Each number is 128 + 24 x the weight over its row's rms, rounded and kept within 0 to 255. Layers, rows and columns count from 0. Numbers have three digits each. The size before them is the row's rms in percent of the matrix's.

# down: layer 2 MLP down (transposed), 1024x384, rms 0.0424, rows 273-312, columns 192-239
# gate: layer 2 MLP gate, 1024x384, rms 0.0339, rows 274-313, columns 192-239
# up: layer 2 MLP up, 1024x384, rms 0.0333, rows 274-313, columns 192-239
down273 088:104134142136149094116116066149149085139137090141088154088098164154130141111153132153140154132131173063115152175104119142126101149114124141148132
gate274 096:123135087112140131136087133124120179157119164112189129128138155140131104122148165131162157137140123145099103166130125113131143109160123156098121
up274 095:175130128140112151140161108120131136155123150127162145125133130104104133157142107065141140090103140147136131115141092148148117140157149170119114
down274 088:081113149147137149110143138154155077159141095162126108132129146153108122104112101121100089111119133109156079100121131128111139127101144091143133
gate275 099:102088170201121126107094136097088163136105154154087149121098137112172151138103081121142185140115139088126154146127076092128163082154125140145095
up275 094:104103096082125108104086099124108150120091138083129132107130101163184118100104142120172155084133120167136123133125156157151150114091149153092117
down275 100:117126166162129120103112138111117133119174142143131165100126120131085200151117118153111108153117170084131126113111121126117100093174097106160095
gate276 102:101159124126181136135100108153054116143155115114129138143148138152118109107129115137188114086131153182127162137124131150150155117127107114127096
up276 098:128103142142155074140108114113107155101072164091125095084159107107118163127163098118122098115096167115148130112115091086114154169143085131084148
down276 100:101102157139077137123151132181151121158083123147128136145147155200115127123139154114100143126124115124147174092129157124105118110109166144133111
gate277 090:144133104146147132102072128111115166078105109085131073147141117147143153108083125101153156195106090149171132162158109072126133157155147132139162
up277 092:093114125102121183154119111103185123131147108157125082166115118119171143111145106130149137123087105121119112122135124129140106091134150156139136
down277 088:157133134139143080108103121130077153120113150118114122113150124118125126112127139122120147161126151153139131091105104127119122165141104086125139
gate278 091:130101151098143109133140092094142171138123130133159127132145099110135149168149104134130116111090093104141134172145153144107140098131111173137114
up278 101:122109148125118050102152095082126179173175142144124079121129126123104150155115159126136147129152133123116122168092124130135130098099079105127157
down278 095:112146093153112105099139143140131087134177114133080139111114122135096091107071151095121118124181163139134080086121130115141112138088125115088120
gate279 097:142140166108161151141144103093108163090159178110127163080122119117124119112097133108163139094106153172109135096090126054111156122153129132132080
up279 096:181137165137093131094159129111136143136110136079102143118088115105089141182100140100105129150182157151157103092073124123160112083134145126143108
down279 090:145100060128147145144134142167125111118069127158119143151172112171113128131139152145116165127105140080133054182124146114107127138111117155154131
gate280 102:115144092168110096121095074138116107118104150115114115147121140158094120140131154140129091148136113116142105127132170134138116138142118112102139
up280 104:162135128114117109152141149120175118172139124116070117164113155126096143135129125173124118108115097104104135126131110159131113155143159110119089
down280 099:110112163152122152113148181102147093172144141141125129103131126080118137143097134084149131085111160140117151120144129125111145135137149165117164
gate281 104:140095111176097113089148142080130108131111137154163132168089142137114135125149140148128157102103141115141139189132128124120100137155111113129095
up281 103:153118140110122131110183101134126129127153157075139127128125097065134145166160146117111143161125117116117116066132112122076124149147098114132132
down281 107:126108128116072100147100162088098107092081146158122146131112168153099143111135134152151138133139131118141144149127160152176092116113114105146112
gate282 093:128127142112093134159182136178138098143115098171148122144155135148100137120166164136067133112110143115087103130111127125134101146154142137132146
up282 095:129140091140094115113105110119072127106123096160133123133129138118097136148143123124153129153137167113120123143134124155119102111103138115131124
down282 097:143144078137125129154128103132142082134124123151135110145125124110113132084126139172140123105098146135107109157117146113118094141138122130088184
gate283 091:155092108159146136159112148112135105171117104153075149160129126136130144177186114136121111128112104110138141096089160131115094115131137157123138
up283 101:109194081135076144120146127164100107080157134132124105092106143124109120122122128158173146110180138155108120125168108119147135128110161139168134
down283 102:103136108131114152118140154116137111168141106113116099133146121150147157187165121164166141126129094135129075121119127154145098138150111170129119
gate284 105:100168094121126193147121133179121145130053129112223155132173122201125106098106143112134106118159167105134093092130154128121166110129131114129109
up284 110:160106104117156116159146114105131120134135110130166116115146113136120123104135109126143166078102146127090148091179141105144141109150102100118116
down284 115:105124167116158106095095145093120130124124117136144101126140125128121110143134108122107103125097111153164129153152114128100152144160112165097126
gate285 096:093099110140103142083155121118096106130134134102137109107074135133099161162130141135130187126151168107122112169120114138114094114128137146146093
up285 089:157128170077161122159111095123173136125116138154146200111165094109110139140151136108103127095128117069154116138124121164090123149111091101114130
down285 095:075122097168095151111131135136114119119144124134099092101097156153138115086137153125136133136138125175094127131133147124181138122157146111124122
gate286 105:133127130118102121086145166147097120145150112117114069099129100124129156147107147122115129141122110135179126082144118131134117150127155151200067
up286 107:120145104116134108170128150098142129099150149067123122111097154105130142156083110111129096120127154081127114105110124104134112172113158124147124
down286 105:103142141110178124178129156126121122148100121128103172117118082129107102125157086093116100127134122122080121126135157149084164127140063115078131
gate287 089:124127081152141130153074139130167130142152105145105145139113155134161159135171147122151101133117148141082142131107134102113100114086141122151140
up287 084:161118128069076141148137137094083153130194158150121101161099148130143156090115150168139151148099157124108151089107141190114115108146113111119116
down287 087:087164126171170094138115089151162103087140095111111150104129162133129138157145103127140123105135139108177139173145124096117136149087129158104151
gate288 086:178131122130100140117157120126096144123140105146119120144091139132093156128171102116129123145141178110133159126127056127147142141103147091096112
up288 083:099142097112127128117094132135140110179080128156150111138152157181122151120113142120166149141161094125129127120142143145122104110105126141146127
down288 091:130076133163135119109136115107109139066136075127121147125091122107130084154151110146098124122121147129129104121117124125124151138135105106138131
gate289 100:087137148132147098137116086118113144110100113118150160126119175144153133120133158163128119076123155090131121137094134140114152094111128116120113
up289 099:128064123142133113130150109097119126177144144138136127093085090130121140134133110131087121128109120134122133130138110154095126138150121138148066
down289 103:130144110157139167108143093136091166134103128158166102119138198137095132122131145137143151138140073152129139127159133131119146125095116135115123
gate290 097:174172092094174164160141110171110147105138110141156127143103129135170096111157121107112151150144148114108125127171158113103150172146119161131140
up290 097:143095133193095115115095144118142169140150148116122126182130129083123145158136137122190139141147116109122123126114120129147147127151131055135125
down290 097:124150168139108121121121129123113119103064144090093132098159128143141148127131136126111108095136122109148044111075091196140087133133160115136092
gate291 107:132140150129135097131075125117103144108134088127148097115092154105113106114164130162142116166151139134110131101104146155156114123149103094175185
up291 107:132106110072139137108153119124118108126132163106109124120142121114123091108171116132129121110170129135116136127150134167104133126123117145090116
down291 111:122124167158139146101111170128119153103135136114121127113123119098149087122144155120137147167151121135097133120106139198120142104155125171102154
gate292 099:128119082106154152107153118166122107121102122177155120139130143149170117112139113130103177115109120089132125123129171159084118137140137126142139
up292 112:157100139136125144133123141119125159134129091133140148149144122111139157108164137104110170130124125114149135125119139082116136178110105115152143
down292 110:145094159123082121133135137116150144117167129072109150172127127099136162111100147145151131166168142150135115136103134084145099144089105125115178
gate293 097:084119124133142144105105156158129103132141111140123117144082125135126131106117087106116136076140071126114149131156139132124091133118145103123087
up293 092:169122131093139124150122131161184155115138099136145115177169180169097108116147174124095124128031140136125118110093134153164146166131130093085133
down293 098:130117114126099131150137130103082136151110111106122123098081112160185149168080102133133156134104111124150133152144146148129126113126130142114115
gate294 113:168135117110161129113142156159110101119124153084133156118100122112145158147124126135131124101141135092121109161152147129095060068109157092136123
up294 113:101116131121129162110140144071136124131101134115125116079126124135151098150139105131115111136113156159120118104135123126072135141134129118094155
down294 119:086120177152119141125107119134123159129083160137129137095089165116115163090143117145163081130113120123095117164121156164123152108092136123124133
gate295 106:143156158201151118118104114125137103126142147129129113111147097138099104129156130114117093120098163125179123081136155156141122147163112143121143
up295 113:188133144105150126136132126171130110100106130142122152135159093131159127145124128091105160089142113142110131099125154105098109138162145130156146
down295 111:147156138127132129102161065130144119112134104160157122173079136152149121178084158145079149166167084143130133124134099122132146122146130159151132
gate296 092:107143103118148107161143121127185133149138126101106105104117111124146125133093151123146130066131171103132109150095136149144128090122158175136131
up296 097:147145095132143114165138097132139092135126111127133124135162132119141112120108120148164132116106149139078078173147124159178092134138165171153122
down296 100:131167099093113126114147131179157176141133117108119096119125117135152134103114197128096102139138131125131171116108122141137123110146099082118154
gate297 117:150099100118115092135105134132149108126147124094133116106136065143154133127156106103119100117158137124160150137151149142106139150210120116191129
up297 109:157143134148151108126093144149111106106137165079097142111153122120112157079138101131150072134159111117146120066164152136095146105165137098141093
down297 112:151095093134137095177103134179103165135147154089123129113150094112123184152144149111122147142110177125137102103146125142148116087145146146120137
gate298 094:169180126108149158142160129076116108093086074106148144104166135139092168148144095178154064105105118093098113140150117134093154101096131142117162
up298 092:113114081129109132101121142111102117120113105102139137140159072084056144077115123103166128147151122104139131127114132136125108151167115121128143
down298 094:121111131166175133157126129127107109120100145121098126135129187129165107115123173107110154157140133159127118097146186154138126124121164125138136
gate299 106:110145129148133113071143159116128132163097177119155093134121153121127142107154115136142093128101140156187128092111149156129152167170105130126108
up299 106:123177099115098066131121156148114130117157144094163107129105163123166048115141120120110103162131108132163143138139149115147163144143102108145156
down299 092:125160155141116156103172149134143145124139132056148149141168133123105122137109118100136108127164108138159154101095123200148136139157167104161132
gate300 093:119138128181155127125117109114137101112139084139117117129154144108137088115136142127120144143095152115138114140169169133118136131138107140144177
up300 104:122110115121110125117182099146135136121153122158141102102090193087132159135114110170158119104112088109078166132128111153114071112142130137160086
down300 102:153126136156133117108132111123155113117126076109130113079141124121150093113100158116122125080104109135118135166138133146112149129137165122202184
gate301 104:135119150119100149162092137112152118107093142149092135110142109152134147137118153169118096116118166135105136111124126134102145136125124132115161
up301 102:103137147157140134130073137105121114120137107130143112155128104081094138086136174129134084106124131148115136108147133134130074114097158121112143
down301 107:145164134120140129089142107136188135122135151162148149100150106140127121146179134129106104132123132131117144132139140121101122118161166122096147
gate302 107:187116086084143170132153142168148128119106110143122131171137096143150091088134082112109113124145127165113110083160151153105137091143138123118142
up302 106:131152138111111129080077143103142154133107177070134122127146115143112089171115146118133096131107148125160131091119121106138095141116123138075107
down302 113:101164132110131089154129114111127164121134095119162113091131149119142162132153124129135161092134104134106140107159141103113120157105116141132121
gate303 095:129098139152127097164181104122120121148165105097143119148124093133112148115137170089104147088143113138076153123133133144096155133113124116138129
up303 092:115156129114153124135127105114118116084124116136101099094139112129099163127154112093135133150165130081100153152138107085137198130128094153151117
down303 097:164131148098126113114116125132124144159095125100153111144148165131138084148109140146111081111053136144166117103168104141153120121143139152122147
gate304 105:115143090081158160121130136140147125153136117167091126130108142141140139121130154096112129091085178159109111106123146171103118156142140118160174
up304 101:111158093150128164170109144204094108136124110098148147140144122105151158073150098120142140130142132153098180143133093099095072091114159134159130
down304 106:145130106179113086087155136062150137164135117172118124095093143140136174145180197172110116150125121132131083109170140076167140121130134127084147
gate305 090:133113136116111155085085144133107138141121143123139146169084149137133091083087124124103098155086124171139133121139099156111116132127150096087123
up305 086:140070164097137134137115163099115111133130129136149089102120101090118143155178133109111069094140119127177110115120115138138094141116104113165096
down305 088:103169138144105120106104157150125139171131122117113162163124183143133133093052132120116160163092117129117145113167152129109140158159144127084150
gate306 096:165095153118138141134195133098089143143146156107129063153083156114105133127134115081126069120137122105165089159095157147093100152151113123129146
up306 106:070181111154107134096069133148129114133115150155153126151111131107116112127137131160172105130113122127090142134106122123178153152140155145105115
down306 101:083136088148134163145163135137103130147167172162160069127091103111110110104161132104160100153112117123137159121101152118131122126150119139106171
gate307 101:130109137080165161126126123118142107089112131156105098135112136143135101138134100140115077137115122165171125096120151120145101130141120115143115
up307 098:079129120141180119079131106141120120140112120123133119064192120105136108091142127113121113161141102109128113177143088137107154123183103142115119
down307 096:101119157109162136118107108087138090139129154141142105132076120127115122170133096160139087118119133129178129135143108206161099126117134111162153
gate308 097:168097136119104163137110123132154141139108144160106157125113136131101157135120154178113104102141126123127127095138137157156089125113120127133112
up308 098:126137122164108113149137095121130125145095133164132143124131148128178108069090142133088151130097099122099103129097123084099089082111145138122132
down308 098:128126162110089150150078141122168132148164129126156084151094155150115165169149098141101113119188145099115212139126118185182099138117081147132113
gate309 103:103122123167097091091135141122106126131130163108108160134126128141135126133152112125104130166147137080157145166104100163108110121115120130132141
up309 097:108110132134140116161134115165174087127144096114149140161175107159074128139113089127088103127163175153171094110138133150157109152108134078104166
down309 100:165116108108127099082113104104138149147153166132135118116050156123173144170147157149129143117128127144083139156125116093100109098125126134173096
gate310 099:127132139092142112112101120060134106139124136091189132105128137094146170129130114160166093120112130109158162177135137158124151089106095128156085
up310 098:117126093126115114126096142103127146151100163122163127103085125110101111089112121089174127157102116097124114127126143127145122130158100151132108
down310 099:133120155117176138129129095134123116163147133135098143140147138143149155142157138109080121063135131109135136170119143131110118120164138101177107
gate311 104:124107091105152142128086159091116185143176157099150151131080159126130110162115159149152116120107121135127128101078176123102174121112150089130138
up311 103:132093099095133158091061175080102181190163103093127103141110151135126114161138137136125132168109107126111110119118147124133137160127143105131135
down311 104:110166129072161062075122107142113120089125088123130132140173110100151124107115103136161177088126099166126145155098086104078114109125108142130140
gate312 096:085177140159162157090103098124124149111126130094142171139069130122171105133088095148132105092118107131120146122134114107100121133151153122117127
up312 102:148128123121178137145146140127110151122116119132153101111108162115100141129126124108103142152113156146109133158153128102107081164168107123073113
down312 103:149146136159164144126125134125153128138146086110119166103116108120150093150102092125150141105141101099124136122124115120104153133141171157151101
gate313 098:153148088140167163148102117118175067094142163114135131143111142134136112101138121120140091118145190151065128168144139118148115063137112123105123
up313 096:162167122119102112119130148121133104103141176145115109140139189162107141098169129128103137125140126120188139186095125136161133121127112140177090